Weights of a small GPT-style language model, trained from scratch on English Wikipedia: untied embeddings.
Each number is 128 + 24 x the weight over its row's rms, rounded and kept within 0 to 255. Layers, rows and columns count from 0. Numbers have three digits each. The size before them is the row's rms in percent of the matrix's.

# layer 2 MLP up, 1792x448, rms 0.0522, rows 1780-1791, columns 64-127
098:141109156141143136130156148127120131119170080106100134135169113139140125106141106142142130120099108162111126151131079150139117128132092109092119116117125104131131122107094136149151124176105131
101:131117170150138130134133120121142164149114095113098160095103119143135139105131137065155098103103125185115158144160108146122142104115169157181135157091108061104114166100146066146147148142156128
100:152154177146110091110141110172143118136111102145161092128101106152122156102154124091184152098108131158132101131130146126131086138124077145146157155160141094164125167116122114136144189122118115
079:151129093159124120120154108147113146118120124171160109071095126161110160099143138120146111094139131134104094136119125144142156115166120132162120124107081113130120132118148142166098127118198107
020:126176141142118106129139087169099157143135118143148105080133117127122160090140099138098157096117134135118163109122114120115163132136136093115146117126169093155106171137154087145127107151160153
100:148141137099065126115126113165051129130147118124114105129133139120137135116177112143150148148116116168130157111155129142096131081136152180132150126099114128159111131122096113145091106121126098
103:092140143129103164134127124159125171078118121147108142132123156123123146109174108106161154134121122142134145138105127144130127122171122167111139132156150118149077119141166093164121104143140135
103:101119093136109177146065134110070129126168112093145114132095150123126124096133116130142125138119130140128106125137150132149123110142156132113134144130140137148146141133110125144129100095133122
100:129124176152124115100168098146131120055132120161154146100146151148138136095131115108165114132139135150161146150104079141122120125155123126152143132129101118173128128132083113169173097136155142
098:118147157109088173115094127170104125135145088157123082113093167154129122129148104166142116119121099120116147129137112180128147156168140115105126135126142100171135148117111105152082152136120112
093:119137089108165126136122158133092136084146077123081135110151120123145136135150138146174095140115132097118129136133153127137120136100162126091160116107107117121140126126048135128111147127144141
108:133161148134134142122185132140094161109108143134137114120126173102111114123118090145106122113125118122091143095129108121142172136115141153182151098164118183114107174103119135145112150175159127
# layer 2 MLP down (transposed), 1792x448, rms 0.0471, rows 1780-1791, columns 64-127
101:087119061120119192070129166115146086111140124169111136145104123133101138164153163130104106143084126150141134157126135162136107131109129114135133075095130135103117138129151113088118109123187134
106:123140158125126108114105114123140146104134157110127126127130082142141111099116135057098172121092129101107125086133133133093150120100134117165161167101137094087094158152132148166132131125149108
102:163130116120106110090129126158097141077091103137149128082150100121115136131126177113132142101150162166153114151162089113106103138101144137086097106144130110155155179088154139103101124089113097
084:129157134128154155092157146146118151100116123108100141122121098098152133147152126118118105122150215166132104103132142155152128138120127135116139095096114134125123117101137127112115127121095110
025:118155129106102166121123077065095105148130131147094129177118130143167113158128137122114115171102088087139153154103097115134123135126091120130099088075142106091184173118119147130140115177110112
102:158105131103114142099095086141141128174135082178143148168145143057145128130187139156107143184081132071140129125147137142107150097092103165102090137094102155156144163123130121135134133092122125
108:125148106084144143112138131114096099179140141097094150127134095101090124154134122142123091094152129133112145103108140121133102133135140131145119168103099135161108113126085128092170110104143108
104:132154142129121157145131090129113090160160099121116119173138135143125116111096166172199124171082190110107134139122150107134090151159102167161085126141125145158152149141086151127127076110150133
099:151097111165099155114112131146126061176105107130134098141136119123103169107123095158115141099094136127128153132128148135152140116138112158099147098177136120146143133128092134126101124144142122
099:125163107104136095119118135118187092154114117139127174104149134101143161093137140132138141078132166120143108145092143118101145128114152138111130070170137114145119175130099124138138128102142127
090:144120127106141153112132149139155129126057132152134145161120111115150136123135144100119141159150137148092109140151074116117147135153112129136120160116120137173166094117132125099121120131123145
104:125080136082130109139089115122149146171150135116115142143161090142119137144152156102164129151088149162164153143160120113128135142099075156158143136123107134154171182085115124144165106135122136